{
  "num_hidden_layers": 10,
  "hidden_size": 96,
  "num_attention_heads": 3,
  "num_key_value_heads": 1,
  "head_dim": 32,
  "intermediate_size": 256,
  "vocab_size": 8192,
  "hidden_act": "geglu",
  "norm": "rmsnorm",
  "norm_place": "pre",
  "norm_eps": 1e-05,
  "positions": "rope",
  "rope_theta": 16400.0,
  "rope_fraction": 1.0,
  "qk_norm": false,
  "attn_scale": 0.177,
  "bias": "none",
  "tie_word_embeddings": true,
  "parallel_block": false,
  "init": "uniform",
  "init_std_qkv": 0.0714,
  "init_std_o": 0.0,
  "init_std_up": 0.0714,
  "init_std_down": 0.0,
  "optimizer": "muon_variant",
  "learning_rate": 0.0103,
  "lr_mult_o": 1.5,
  "beta1": 0.95,
  "lr_head": 0.00756,
  "max_grad_norm": 0.5,
  "warmup_steps": 200,
  "schedule": "cos",
  "final_lr_fraction": 0.0,
  "batch_tokens": 16384,
  "max_seq_len": 512,
  "doc_mask": false,
  "train_tokens": 148700000,
  "max_steps": 9076,
  "dataset": "wikipedia_en"
}
Each number is 500 + 25 x the weight over its row's rms, rounded and kept within 0 to 999. Layers, rows and columns count from 0. Numbers have three digits each. The size before them is the row's rms in percent of the matrix's.

# q: layer 7 attention query, 96x96, rms 0.185, rows 0-95, columns 48-95
# k: layer 7 attention key, 32x96, rms 0.161, rows 0-31, columns 48-95
# v: layer 7 attention value, 32x96, rms 0.29, rows 0-31, columns 48-95
# o: layer 7 attention output (transposed), 96x96, rms 0.352, rows 0-95, columns 48-95
# gate: layer 7 MLP gate, 256x96, rms 0.26, rows 0, columns 48-95
q0 018:552491522536490507485540528519487510448491447456490513550545483522465490494431460506526512477538491516491525507526461505507492468507482481494499
q32 234:522459475501521552523518535490466488519520493514477543460504469485497459507517472511509502487499496500489506535453498513534483540482488521483497
q64 016:525537530506510555515480527515480484462510466455528536491511468494458491504533440505503459501512507508493487544523494511594510493510467485475499
k0 074:541470476525498548507522546496454459513506520518505489493507475467501453482498473533484493471514522513490492523476496514523485501476490525470453
q1 047:480531490499479463485457516480512526513487501496510520446481494521546537510521526511491500508475539546533504494458539504540505533513507506481514
q33 156:450528555474491485476498490535539512462491524487535485562489528543521506515498523513483491479482484469493491461550494525491500490516504475511538
q65 055:481482488532497513450502499466505514519485512548478506546505550525530511485477561481532529488517576489505521485500485494474487495482522501534454
k1 063:526511532513517423509479490505513511476482493482515467527525555539541498515458537497469531504456457489517495468489503487476476461512467508459493
q2 058:560447525548479531483514489523477480474543473463498485532478461513484487497499511469507492465504464501463485497508480485445496489516471486515486
q34 132:534507453519464513486516517469477491534486474526516504512492494469468492508502494490507478487507529544507474537437498512527501578487503518484492
q66 068:532493480492494481518530501551513527474538489459516523493505471534489498525540524493466456514480457547511467523495512493519480506526485525468546
k2 053:504474515498532535506485517516501508491562497502480507513470462512476459482502477510557475460469472495492504537505470526497507482499513545491493
q3 091:487512510483500547540475553468527485528469499507467492507524505491553523505500504483519500483481528537475494513517529507491523488479506525508512
q35 094:509545497490476485509421532510523514527476484512519482504514510554492530484494513500516519475527533440490492489476515512489510481503484467502494
q67 069:502583465539503495518501537488523506515504508490481501484506500481554506549504466500525484443505520529493517495494499509482528461509528516494482
k3 067:471514513474492494459501481451498495510524505462485541457519540494474505481440503501517532455480494450508486511504504523514485485468532474535558
q4 100:569482510550518547529511465531516528490536513455504496527513435535505491484505517496525510512498501482507524539517463491447490521539504530503465
q36 119:558496489544502535504492545451484481529489495484530549508498466481507467479524477497509509480505520517540452513470485476491510548503532514481458
q68 074:507495482555525484515474493528520502468543490473528514490466508518486458491497568533497487489481460535502462522491507488480486521537521515476500
k4 090:511525506504500486490524513480489473515504495473509502510490491478446480505533483503502502453507474511475492482504517500563546485476495516488524
q5 083:443515512500467476487474549490500524496522522551501509493523481528512521528470461486473470505472506510512532501524535519520501501513473496493517
q37 102:466516503474502516468475498479498496459503483527457504509498544471497556509519496505525518510498528482495492460498511498510506480531484492491594
q69 096:482524527493454509512516516490479503489476492522469539486499467451490507484463438471479498539495536444492546454500491519470487492512471490510518
k5 102:485460473524519511489481483506513535511504490565533498511497540526540523473489493536531514517546508443513502534517494491493463458501490506523482
q6 112:478525498424478494538449520486513529500463520494505523431505543482513518499493484504514497547544538490460543511492496484539521498474498504492536
q38 118:456518554474524457491483503478499516485472524474504462568467530527543521535462504519492496527501561487523513485530495479484514487503537497491480
q70 091:493515469482484496472492529464495478505514500550478501484505545516529513534496509542557493510521528467478479509508507517527524512473501508478470
k6 100:481491511459514433445522462484509504523518496518495525548481511491501499475494513468498522515476454484495493539510568533490495451503516492516432
q7 076:489493553505489485467490482509498525463491490486512483531498480470526497497530512514505456522476555481438483489531460496479492503523494497510528
q39 094:485481539509470434510488439504470544509488516478522507474468509498487515479529523470531504503522536485506486531515505519462518537499523493452500
q71 122:491519542480498479464516531534473524477521525507503501443509505490483517524504435501459479508497473507473491451485503532486485465517465485486504
k7 133:500448493512515546503492483495477535504483497487465491508536525520514492498489505515522488520533508454524481495512497482499493486511499494475530
q8 124:524466494532447503514544501512479472499484504489533467505516479472480515433504543506510512480496481470495480495490501497454508481532520509475478
q40 108:550482481481466526524520527499456471503517492509492500479491487455482464499527494530517515501530505488503507502443522517534492575484504526472513
q72 098:544486509515446502505555487474505467536486496481530498482508464482501504493523491511528525485465508494493478506500487504479530503514513515480449
k8 113:517510492480494466530488500490510453483514504535482516510523493520536524495571438514471518511483511478505491486523502485501522542497519536493490
q9 130:428519509487536452476452527483508490511510509537544553510503510480487496479522478470488501498509484483503565491506564521468474484489499511464510
q41 088:507452496518520457450460477517482465492491508493563490532483526499484511471454532500517474510467462513543533482512505491508508513489517485508498
q73 082:465475510486486509468514480465550517519491489505440494461471525485501496513477423537477517447497497539531494511506507519435521474496468494521502
k9 122:504498495479486512516458488467535517510507510490483506487516548503541523515464483523504526478523512503503493513541512527492476469499515470520517
q10 098:457507487488519425459461526479492498490498497519532533508506512470497499489511501486480526480500504528475502460459515482495482507505518478479520
q42 162:450516527471490456468475473514521505488474514490499448511523548510518521489490517509490511525481516492508491468542497504460495442522497479514510
q74 084:514497503515484547568534495479522532507486481459473507502519494523517531510523499506465513541474480522523503533477504497488512531515525507511506
k10 153:526505484539501556505514542507474461526510505494494509517516456488463460493554462490505495489514492500495508526483478516531527534487521544484464
q11 123:482511506511536519512498454453525506521456468473540525514526489492490475468514515494509531503506427494475498513506542514475520470481520487511469
q43 113:492459497483495560521503516489493476480512468523471535452500502479470493469467502492517545504524512497533514509479505513538485496497496506471471
q75 099:473521513497519526541548520506520489518488503538514516464521545479478492512527526480500527508474475499478524527488528506472518473514492548516476
k11 103:525502540538535514532502504532542519508507499496526536526556482483514508495480515486494505483485521503496505497537467511453521490518480531495495
q12 111:504471533529463518491519507448488492519472496523472523546520543525517470535482483484503510493496477466513455493504535519498535496433499503542512
q44 086:517500493512513501436500505511494504548493465490492519515498515446499516506516538510516509518498476503424487538523457497536477468525484508490592
q76 136:485516506483490535499521503456527451528475486475475530517495545503513485486498478502529519474502440489506514509497489520482530483481498502540470
k12 117:515521543505483480494499538522504497528518505495479497471527520505474495542497467462462501509501507548490515539513514508520531467481487526487459
q13 111:492494508469526470547543509532499484503511466478527466497464507505497520545505481463469479511495468550504562537496568483522505503502525539490536
q45 089:490518515512477456532492505487499536524494486534498469504462550520518506486517506517473526466494542484463479535490484485471508482506475520460472
q77 096:543493490502480496480498537541501514544528482489518516483509498475516501514485483468502474465500468522521473534512499507476477448473500527499505
k13 089:513518502550470522491519528500476500474516479526496523489478491530511500525491507511512487511477498481492431485495458487496461479496518496519535
q14 132:480524476471498486463520515522476510515524493533555483488458512431512514487511563500512510503489559498465493520485471519489459489493523493473498
q46 090:525521532505471535488498522501560568455485518506543504523505511468481480478479507529525515488467499535510453484515495463491447491513479489486541
q78 105:504505504482555527499520518542504506493502484499529470502486550503515466515510514496494486513492497491496484537467462533520438475512497461500521
k14 101:506483507488520527479498468482524489500519520506476494509469508458488478469543487557515521510501533481473505518490505502485505484480554526513506
q15 113:520496474478529512542435522530506498495500512476465486514528516440501496490473477473515468461496526516510556511540476503522470490491490497510573
q47 107:486522490548470514496471469478508531437490526500499467524507534495497512485456517512473499552487478472482491462506501495515517474533489495491550
q79 094:472498488491452520518522508499502465518487498551458509472452537518494495519437472486494510502525485486512507453498520520556507491443482507525496
k15 098:489497491508556501492541482482491493497524464544504501453498526512535482508495513509475480498499537529510533483498509502530480497472471500511495
q16 017:500530527532505532485512512497507501520515486500516483482512527499548512500489527492501541509511494529503501497544482483519510467506456495550473
q48 097:471524499502488483435477508533516540493471482479518436514517502477467518487503499497509513494500505529498512485538475473450503483520506486514556
q80 017:491503500521469539506498518518510448521501462496459506439510508489531515505546484488504571513487527480493491511497485495510511492521492491513445
k16 088:544478487512492544490515545498461479538495517486493497515485480466490466483534459504493468475521493520471494518477499527519503487465517511474451
q17 039:496538503464497490522480523502520492493507527506498463486456487530485518529518531496473482506500485525492529500456522486522470572507526498457469
q49 088:462514485516467527480552533507509497497489477507451485501478505456485531521510511480491468478516475510500540490534493505468450510496486474530528
q81 034:461493449494455450545522492507484526507499507514488469474467538539475496526498538475504497521491450556525545461459480498489483495493553500506492
k17 066:477519520448548456507501485488530495485512501471475484490485497492526532530515517494483472502509467510482451519516489525478502492481498487519524
q18 053:511483531506480510454504470516493505475492479524499517517482499501496500506452476483479542526507520483482469484523472533521493482507470479500525
q50 095:510494470536555543494494502508510472483520479512460498522504482498451458474495497524515487522492486505475551518530478486535471495492514516501495
q82 059:523487516484484531488522499493506520476495493489477540528551457499474505476501477509501510500508494463501451537514515498528497485501435508471581
k18 064:532480499544483518539521495509508502486546512519504476518528509444449479464506495508539477505487519513518535457493477508537485544503511525503488
q19 074:460489488485544480496495499464495491522568473432507506548505542493517488499523515516521460450512460492478465502486534479506507476455516508514497
q51 106:477500503493526464485516486466479527522479517491459439576470529542522533506461540495506550505484485483500506477505469529499517477518466498494539
q83 084:510491532508524482536516495543500491464543488434510465504523487496535475532510479485503465515465508543500489492475498484544529538517476504472507
k19 076:506545482535489502518508485515515527486511528478451500455495518439486486504533512502499484466459473528480517491514480514498523497500524502514547
q20 080:553493524526504499492466496509537470497472466498503470492469463486496523497495477497521521501524507510467489504545448500448506482501523510507485
q52 101:518483512520530545493529522504470529487496519495498487467480436522494470498533498519497521515503486498477494557501494492494523491492487503520460
q84 072:508504508493540450491543508509525511499531503514497488468507501527469518482523454509499524481520425537485474491495529542533504487495472488487537
k20 078:514482525563491511479506504480507515499492474497449475500482494471462482447497514508526502535548469463503484492476545502502505511497547493500495
q21 092:506499509480464526521491522493502521522485553450482521481515501494539518496500505491545490549495562489487543515496488489459523513514500545511473
q53 102:449519528502546511438510520504536495475518527514512507513515501558523492511505524497510493494481548501500520533492519469503510476503524499531546
q85 089:529464457549486540464517524515499477506505512504460499466521538503512528526488489496536503534510525464503534491518476473479517503514512528469443
k21 086:497510525533551461534516481500505476490530502516471442490470466470456482466487457512474513528471453456481490538539505521540502510507505486499505
q22 100:544474518505512520496513496494483474495489488452509491582544484508511482477546507513526486471524534459463459475477504478493531535501547517487489
q54 098:507526511510462448508515464515513482545499463485511508533523495533469521507461491506511462524501519480501500474547497471490505468493522477498486
q86 082:513548511485542491498496502530495464497541510474534459516515482552540460512488522476475503479486513524464443490460469466520490532490533511491518
k22 101:530481469544498463540501507488501454505502516519492499509515497413465486479494450487508510475490529497467499536517432509521528511502510498456526
q23 098:488534495419512506484499506481495515545497490480488496540493458503504540480545482508522506477512481461487526521503542525505504497491475492506438
q55 085:423439556488498505441504502499511513449514482484487518555482509527472526516514464515470502508505454443496515531510537509548506475471482497499528
q87 089:476515479493465548511505523480501497506480513507489517448489509459483502524487442475471497531491520443497502482485499499494530502473484504495447
k23 101:510478538548527492502502494500521463534513534477504509541476468524463501524492508497483501494470489564489486475500479488494504528515482507460518
q24 128:531532511454493476506477499501505543506491499463470453460527537516513498500457506501509484473531501509482540485487483515540504502476471467534506
q56 076:474494487505455440485484514516485555480517485510504477474507497530516530516514503538510473486509519453516517488542477450481528467516498507514538
q88 079:532529506478477477524544527508497528528531465452508501478502516469516515514540499460495528494529473464511484478494512527508479480475507487511425
k24 136:483462532482487520516461498475498564538495503498481495473540499517515560495522459530533512500509508485527510476544513529505517505489508494507482
q25 098:491496509556503499550495485475521479526483522518509521431505530483497496468503544463501517505477469490491530514526550486476533512533513506516485
q57 123:479549496498483480498480477496529501483459512486509477494491504475545513493465547506495489523482513465500516469535522479456495461518535475503484
q89 122:470535553455480500550426497487487522477480518505559561483503472487502504479502461481470511549530517496502552468499537500500509503484476489507520
k25 106:563479520498511504542492523503510493509509496511525479526503492488534491459519524523492517469476457494476476465439501451490501508476536502473502
q26 098:501472479573495488485512502496505474495526501491515534492490529504485449499507561464514469487495493554530505521506518507514489516526477525525533
q58 134:534459481513495512518522513499457497515520494475503552505502461517482468501549467508503517493520493528490518500454524503530514532481498524485477
q90 086:516485460525531506520506500471490523481525477469517532486495540431450463494535503483512471504523461512531508516476531541500464510499520510519477
k26 120:494503482503547492521524455503534471491510512539513492460503507488477450499518536486495508512498439502479502547445498485517479497528525520514514
q27 113:469508466517511493536466492511487540519511517428529505525508466529526525472535530501491509500516512492544442505475541515513499494509525521478517
q59 088:531507492470546506520537509523490546456523508523463475519484525480495474512509507475500547526535512540470441527452502503487489531540495518499529
q91 093:511475503509501462497537460505489515528504506476520472512482522539489510451493565508500520500501460495531487502463559500518488516468548477485487
k27 097:507524470498491467466467502513479559471534508508470475456516512474522497470503519509521537506486525494481454485478514496498513520510535456498482
q28 126:521498508509485472499447512525518507481501477471552473485520455491491461531509478481496510495500472522474461491465470497526499529484514480494514
q60 118:539495462511481510518517516518493494547542473499490538476494451528495445477519485495505494519473464511490508497470484505527490473519507517486468
q92 086:496490511519497490511469455504505475507523526505534547541527437506495493469537483504491515496509461511524500490493475496486513520509525518487494
k28 105:472501524522543496484486484484494499506495467455512533568486489514521533498493538477484507490456452496542504506529494489484500493493494496538539
q29 126:498532482549514468515456532572485497517491496497542505468459533496495469535462499473458506532512477486470480488479458456496495471500514513486539
q61 081:476534501550494504499494529466473529547464483521491524490479489499489490532474533483545462464503480498516506518454502515520490518486486530465522
q93 090:469540498503540481552493509508484469526496487477571492538462518523494453509507540485497504555491478470497527499495506472527493507484490483512455
k29 108:510533522498513471489515507496500497517510510528467520528470544500525506492440512487461516505487509471488497504479504520446478466487522447486492
q30 107:514517499478471498518484529503470536488509489452521523469556498478528504513487535500515452476467520566499473490516454487519502494509497477515552
q62 104:469564519487517483474488485512543523453499494461496468512472522467457515487497523540535507485492463494480494444542530482462499462488496479494501
q94 094:506505474518507452541510499451505480524489508537551514504523523457470501512512483510516519465494533534486466526541499522489516493492529471475497
k30 108:501468500543487512522493490506475508483474530486502522480526489459437478500494509508497445490511507528514522480471528493455515519530520513520507
q31 094:486529476514502513557504513527495479466519520491479524512507526600508511511507508530470489532544479507521520456501493491531551509471507512513495
q63 088:519537502518463553509482511525500510534497502473485527447511495464450528499502484506482497537536506520482493567476525484507513479467467538465516
q95 119:512543527544460509519525506489512497474505521533521538502484467555508499500476522485462495497510441546537544489471531493518496511493455506505529
k31 098:517488480548560477542449518508461511446492498513526459506509538514507505516485518469471491526502490484515470473516477475524471510483518477509517
v0 096:495526534539462508520490495508484488525502444520510512448517503533551520479497491514557517523453521528479502507490489496508515466466471498482454
o0 087:480506492456503515493508490450509488462502502536475556495477536501520475483531464485499481481471549527505522475521535465536480496498489483508517
o32 140:469496534492529516495459539498504536530507529492491512508526461495489479521510472549493494492520524500500519525526495518504519464489485617507503
o64 072:507504516492513521495476517498492514491506481413461475527500485490465451485507498494502528500494492488502490483475491525527513519479507445518517
v1 101:516514488478534509517513451484487536490483524525437499523524514525529539521510477510495546532494483518547496544488514499526512521497443495468460
o1 074:506524481495542483537509453501527540460505525526489489488545488527504545484507438507495506491498478456504491534508518532489479488512500506504470
o33 127:463498474482475505521491480503514505484499526497485508496511473517433510486572512511538485485472508499507516504558457472503511509523517583492525
o65 087:478527530486476502465496490510450512509492506479483494502442504507483489500501560512438510544486467481513505537493512511487502482487469474496494
v2 105:457529481501483475495484549471523512470540499468463462537495542449501529487516526483508537474520526498548505523504478518485467472464487484484481
o2 072:475495511437512506507485506484555562547495501502513473481507528515495509501546520501482517502469470500534492510499479522485468526475529443509480
o34 139:474466513499461482521522438469515498507462524494471479485506507504453483503504501494560506535486496482468478520512496514493485469511514444500487
o66 091:488499487488513512515479493478493461479526462520472530543493464478517520519495460509495531505520537526510495467515518491570520517473492479513516
v3 095:503489525497497472520493464506491492487522460494528492491582495458511547462523494495528521545483524486507504515466465524472454472544512502533520
o3 089:482511533494534557537518521539463528514495486473498470499491492527475583499461488496525514491512464473533467522512486482486513504538513502521493
o35 123:486434511519524518510499466537478532482534500465507502509514494494522472505468528514505459540555492501538492527532514511516507530495486517518466
o67 095:516497443501449515456527496482512501512500503462450491495486520520557470503508520536497488526495492492477550507464496523528491494483529501484512
v4 112:504531498481526485499527543483501504470491450472472479512544510527481526512492513580498529506491542482517492511471554476489469514554506504494494
o4 075:475474520493502477465525479503499498494531451496535502511493493481486451484517502537495486512534493518501439475500514559498489522533448457506499
o36 151:507542505436485520489517505501488493514536539477499511497509498498492488527541477493544483475503510500461473504487518529517517505527514523471449
o68 077:513469497484512510514499484508478492510506483508470493536502473506523549437504523487542523509475546466514489521508485480495488507504512495509512
v5 109:521535538468517510453507507496519485509472475466457518484505525485556508498493503524471439501502518483548528488491509503512506486459504527482498
o5 070:483450515505504481470476458470467497474535524503473516517500530506510513512521483516455493527471570464538458494506506497503486517471526461492449
o37 138:553564519527535490454507484536517486526507526569458484448484515489515504511523502491487509512478509508475473473487505514520474475487462484474519
o69 075:485554486507484470496508502524492522517504522438524498542485473520507470515486529507496518502483492519474510493496482491465499465529524486470509
v6 109:518484481512448555502470486516559499501548512483511527509468464520482550507491512539552494482497504477504540502475531540497481529469476494493511
o6 096:498473487516475516497464511500506509494525493519545528546557453510447537496507508462523498513466467477504488519499531533476542487475461491508484
o38 139:468510491501504502463446499479507492516506506524535478479501473483469518457522502540527499489503503494472529512481550475459519514498521506511484
o70 076:469515511464488473466546508513503502510464479478484454462437540462508464530467480515471497463483476477495474469489480488462464487513518535522502
v7 105:509503480464501480535479508495498498536522546545541456497496496513479502532508542525491514507485511511492505477488532514486485496574513497484518
o7 070:488473483507496476480495467469495498496526489532508499551486524482503483512534469503481487504482529487490512466478464483484460529502536439478483
o39 133:502496514474475513512490505484500531496474481482521512523485503502544530471497523498500503535543475467477486489453541502470508510470509495513463
o71 081:468545517505494489495461473510493494479477514473494506455499503500489486513508519535479531510507507488500531510536501513521505484496484478484478
v8 094:470471487541497481486522510446508502468530536495473457482481458489490508499509503500504561516531475515485501489547448504499480531503475534474522
o8 081:461503513482529475491524493480491495483522472566514538498523515469468468492551509509480503527520492519503545484511519520515475525492477463480492
o40 125:465444481521447471485502504515509500473515479493491513447490482511524510503488502442515527512465490528548505489517508469469482526521490541517499
o72 075:478506497442516523512471515535476524514495469458497513518519503497549464495473492503512498494518506514488512525449508511535487476491552476553531
v9 092:499536529525529465474508471448497517532493453536479500510535481554529488475512510468498514497532509442485562531497488484507492481494535501505471
o9 082:549520519502502449490503522480476499531461513532506512542520527508463479501545506465505530506507481518471545510479490459483489497487542520477440
o41 116:513499524491504513523543486491495436540517520492468479550538492483500487520508485449502474499505524519466496502523499522560485478491462540504478
o73 069:467492514500476526472519536501486487501474527482498486457542502476490498498491492496459485501471498472510478477491557522461520494492498497497486
v10 103:515494476539490494520497549461489506512514507483525473480534497506464497459498528477453481502481480527467508506485534555474494470501526519561510
o10 074:474471522529461469452476495453515535505494544509483505499509478510502442468530507501473506538469494479455521496483498499466478448457528515488471
o42 115:495480537509521501518516501512516491505507473477485506512497508486566509526513488499447489556505490504470488490498522479505531501513532531492477
o74 082:485528527458526464512485501496519509484491473527510473520475491451505493495480475501539512436505490499519470485519506480482469494503493489521529
v11 096:544508473527522518492540508504520510448505485503500482466511481510478516523503511489450517488523569540440478519492469510506495471460462523525491
o11 098:515511480543510512531494462505522478427541503511485489506496529512476519512456447490470494500540497463459493547485512541503505557545535564487520
o43 117:509456507540505508542498515509504427449496475498485510488491507458549513521519492476476511519486506518477476508501517472471530499537506490507472
o75 094:490525523492500487476516507493460454537453517509497498526501474496511521512517523517530516501519476492517462453503494439520500448479479502501472
v12 094:541491464486511516561503537492537548487495513473493517471460475538482508498482500494463454486465486522555492491502469515497536517550507505517510
o12 088:498528535463506509548518532481497563548496502517495518484522530514456531484515488502517509508503462516524501516497493471497477517511512485509490
o44 113:517544494499495512473515503546483485457494438528503496450440502499539546494524496483475533528499478498461457447456531476464488518502486481486535
o76 082:514440501522486561445494478496489495482473488504444486483526507493490496497481492501481503514529530470490499488487500521533498522439490518531516
v13 093:520512494494527460541519520520484498535447469492496568521486493530491477483523445512492541512530484510504498519480487484496498510476433497503476
o13 080:520492506467519469495501506502496510523471494519505494474507469524475518475501547493484508478523444487511454537483493450483514492485478475495461
o45 129:522528533499499513442471558527460524496499493494476519514508509501461484497532502534495490463495510531519490499551454505462490475537463529493458
o77 083:473512481473505473508480496475516445500521460521540501514492505471508520536503433448494528499518483521500525484515563526534495501490523488499478
v14 100:510464501449534492474512464526535527474452467503484508495470507525513493484558518519485434457524512490488539504545489528513482503525497513543498
o14 084:487497508479488509494505445482495491458461531485485497508461484538531448490539506510514482518507480510482540533515527525491456446468487544497465
o46 118:537491468533534496503508499512497480524519475532517474442485521480574523521520557495500473500495497486510515514509501525504463501485476447528480
o78 078:485523520535500503504462556518492510501507489503494512491508435501482526489516491510501503503495442509575515521463525496538529531495476507484481
v15 114:512504523512474511483532477483522532478482468542530451523538524488502507565492499516500472491535503518544526474483479553497520490503528516484484
o15 067:512493511524481490482505510506521458485511469512487452519478558505457467525484458519476461506546468536513514463475500505477512559521554516480513
o47 144:471492466508557518529519469540549517528533516531492528448485478496504502530530536476516485536482494486527498498499492496534497529507471559495509
o79 077:483491466462483489488524525498499489482543508484510489501500503491514498525535451491500488509522518524509515462473506507544513493517474487529459
v16 105:491468531490490513490520467478521507466514492492525485471520451532521513500504479523496491480485482507456489522464491456485520512467469491553491
o16 083:466466487503546487505502509521501506531525447492564450533509476512522512482498481505539538487509464524509495447473438494497507493488521470521516
o48 123:514495457530539491519459505532490471481529479513479506475490517457513505538489493502505476489483503526491521515510495488492529502518526484493473
o80 088:486505520475440509497497472505486525463509535478494521459487543502490452504526531543457486526495494470519526499531495516491487537556501483516484
v17 102:511466518496505495499510475532463483487465466547538483502489461514521498476534493473478503526498488475477518465515491527507499520514531480468469
o17 092:489464519501524535508511488521504490490564458528563479521539507508498505495490472465505507526489476465515446443525496527494468535520523476504526
o49 126:524485562516485492464508578517500510527507469506500488537503502533515504496528495515461522465489519470499493480517481482478473480482486514517479
o81 087:486488497505454501490472461470516513468471547474467541513481511527508465496545546513472482534477513510492521526482468481505494491496478494543514
v18 099:502498519538505501517505479509486469536471473512524456477508445535491496509500486561508487504517527525482489522521488489508496529540526505457451
o18 084:482480501478492500519501522476480517521468515509495479468496537523561480502524527507510504485482534504508523506489464467484484518518556536500493
o50 120:501491491516504508497513553499514472537518498509530534540505465506481533486519521498480491475499493535494505482487542490464484542482484548522450
o82 099:563502466518522535501538501514470475509559494499499490547536453483492556508478481501526505515493571491486486474490467486530509520504488532477510
v19 098:503509525489483494515487493554514486483489544475513536490506526492522522461524510490504464490501524527483479491528460512486466531487478511480545
o19 069:470490488547493419500465492512508520491486498503480491452463523485523465486461436527499489462536499490487477491506508528448513490512506507485510
o51 120:485471498488483502476470497487495538484545500542505483474509507500495482481497540527525503468496511493526526506520475481499481498508506465527492
o83 096:513454489472519503473477486497489510515500459513464472518485478481502536481486510479551559490504544485465471484515481492471498487494514504479491
v20 090:511489535454509563517491494455485481476485483508495505519506473497546461548499464462528483481506521488484461504487494544529527507470486490512524
o20 093:524490531506478493496487502528470493518507498480518518493480482492506472499527514507484527510520511467518416539518539485495493447508489509477453
o52 114:472462481549554495535510492512548507480513511544497536500492436501533517483499499527477492507483486477509514507510506482488492507503467550484550
o84 083:501519526518537520494459484450506510499479498542501519501503522525482538483490516466550510484502476502507497530534500492489484508479511441483526
v21 085:507498509574535488483473493449526507485465484523498493426533527516484485457512480522507516532529494521484491509495506485500474477509534492520503
o21 076:531508488499524485528497543509513508484489563523475506463512504521527521511524504474526514537531520498492480503503519479574457490489530485510505
o53 109:501499468532500514511468514513505521539508512480506496473513536508525490530469536465519514521520510545553508561528500509523502523506496503518469
o85 096:501471538479510519445481490502515492508527482507479497530463500503480500491481499448437502473475470495482509507527502492444501491467479506504520
v22 096:535477468483490536516504547501492512505498565478507466493511486478503497525459472502509528560472481505509473503479495480535451479499494505507494
o22 089:482507483547469447491452509478485494497517529460492491529493508524483475523504463468505516518520524516470513495463475552499497509475530580487485
o54 123:495540525483478496446505490512488563476491535508496520480484492514478475490475510532496516494514486488522463460469490491461477489503490504483516
o86 090:511464492498473533469550516514490483502526483483441493492502448484529519494546506514488518521459495491510504462470508478496531529530508489495495
v23 095:508519505505473459497519526496510492468505518482510479495458449546510499481493536513520552507482560507485484491492550474472480494455508550529482
o23 091:517529488525477484503535493514485518517461506458441507481430448495545465508504536515493488486531545543510482500507499442503524432504489522500525
o55 129:462474541515487486506490500496531505500524526522508483474484469505533508511507513501504552494481513480464511475453529470462518503507540508471450
o87 086:483491436536467509496504505507522456480541531472535510452514536532494529491509486510471449489501511517509501501491489561554531521507497459512480
v24 094:496519478496501504473492461476479518502456474515442462463489498478461493501484511540462536476498489505528464535495506511486497523508545519521463
o24 070:515488528511500570503505457484495524477520474501483506523470526511518488508487459465501485500487478462503450513528512458487480484520568545470522
o56 119:495555456481468520504513535468523485555525507494500531489522526537516499513533484486523507495515509550523510516523465511517497483507482505531490
o88 094:482499497504467484490503491503507477496496493456488469493486529454479478489508461517515478462532466516491501439478481516528518532516497496543520
v25 091:503480457490485502526490482430473524518498500480510488462498473455511515523518436489501484532509561548467517468537513481493526511502543493478475
o25 084:471538502524479511450485496479492524502485506453472495533471532518494501514507422471476473498447465484495491442498492476476540503473509471492522
o57 111:510444498500468502531543511484484445453473482481505509526500472529499512498496496435491501486481483546526478492481538518479451530500475490479497
o89 076:520492496457516476490520482529486516504533524485482500500532467521491493484493533497490503520468533441507485495531477507478497501494471439462464
v26 106:486478478497507492507479535526460499457486545561462503510509436517500513530487481482521500477450462474476496516478506476532533539457495488519452
o26 082:495510509484476558504512533473472522482497539511455504524496523497504518502509487485513474545459514491518549518492478461483468509462529474470468
o58 147:490498477532521495529481534490503484502484507497485512513515509515517503503512515517519478450487524444498518501518485471492518479532490462495496
o90 078:519454464521492482482485500501513535508484474466485466501512521493511461480477474516528492463507518540509468463486517538512501486476524507519552
v27 096:461519485553522507484546464464472539486488512496500465519501515545481494508454533514510503460477537521518478503511493537539509487485516519558463
o27 085:445502487540493465503496497496467498493515508473539508516527484559481548536493488465542514486461501516511483528501518563463582512489466514513512
o59 122:491515511487520483544514548520559504553522470527465500482509493518553525535551465479491529524471504538479528515530470492526529500511497535526486
o91 098:565457475504528506481490476507508515543499477535452505507516471508506540472484498470498537511495489481493465490507493474481480462490535491461475
v28 094:495494492510510466492448474536482512477494532545495480486487488516477503534474503500464465485526535423520488510491534452503495557489493481530541
o28 093:446491466526528467491482499492509492467510501529488531465519546530500492515486509506505503484512552517487493485506501485502494499498523507495563
o60 110:505503485512479491541522503452483472496445489471511479535486524479486531466498498504503483499511493446447480469461515514508516463480541443499511
o92 083:457505476457492531487501543526515506511519491461498497483473524475509513504504487482432519510502478526472554510464497487476516504496514448503497
v29 116:461504521516498465484495526499546489470459513510526479501504479486513521553511447495510513505523467492501493474511538479497444505521537500512484
o29 059:508505501484530532503512481515541534489471514536496520482505505514482570521494488511518477457474480510499466530524537475522528480485484489511518
o61 168:471478475518518490453535492498554497511528514515489499495447489536492466519415502455521506465466484503500509474460475492537465497502488497519487
o93 047:499562525504487505496445456469515522472466497506507493487490478482507517442506525524498554516509470456505486536531515521459462501503481488485516
v30 105:557506516510440534479462511485485525550478482485505548495546479508523510511506469513470525529515529452486520471507507528492505460503492512478505
o30 078:481521454501525520509510486515545542508467528507504511473559523516494509538494516480529491478473521512500522514533513544509491515485503501503542
o62 114:531483548508539490485516514523487481505497519496504520543506463521497501516505508498477486485494487519507471491497522507478488502488455550460481
o94 108:469468493512477486485466500511514549489507482515475489448440556482517473475506471521513503464559497537517498504476514537513491495490531463503520
v31 101:532496457499535468494489509464518501415499484507516505543480505488503522471536492495487492502509508505499505521485493498483469497533448525460514
o31 071:499511474513492515499489514462512476476538501492480509551503460489557504480489481483548472482488534531494512483494468469558510512488493537517517
o63 137:481474480503494518487514460536496499477506474506502484467473493476480498503548550495495467498483484501501455508519474501500479537502497466503482
o95 070:536533505477518512504508509483514508542484496469521479498486525512459457499484492469507519478485486491481498448539488492467535488543492518536500
gate0 111:517511514499515498490485512468527509491518459482513546502486421555520486514490499485490474505533486506459491539506468490491481540500531477493521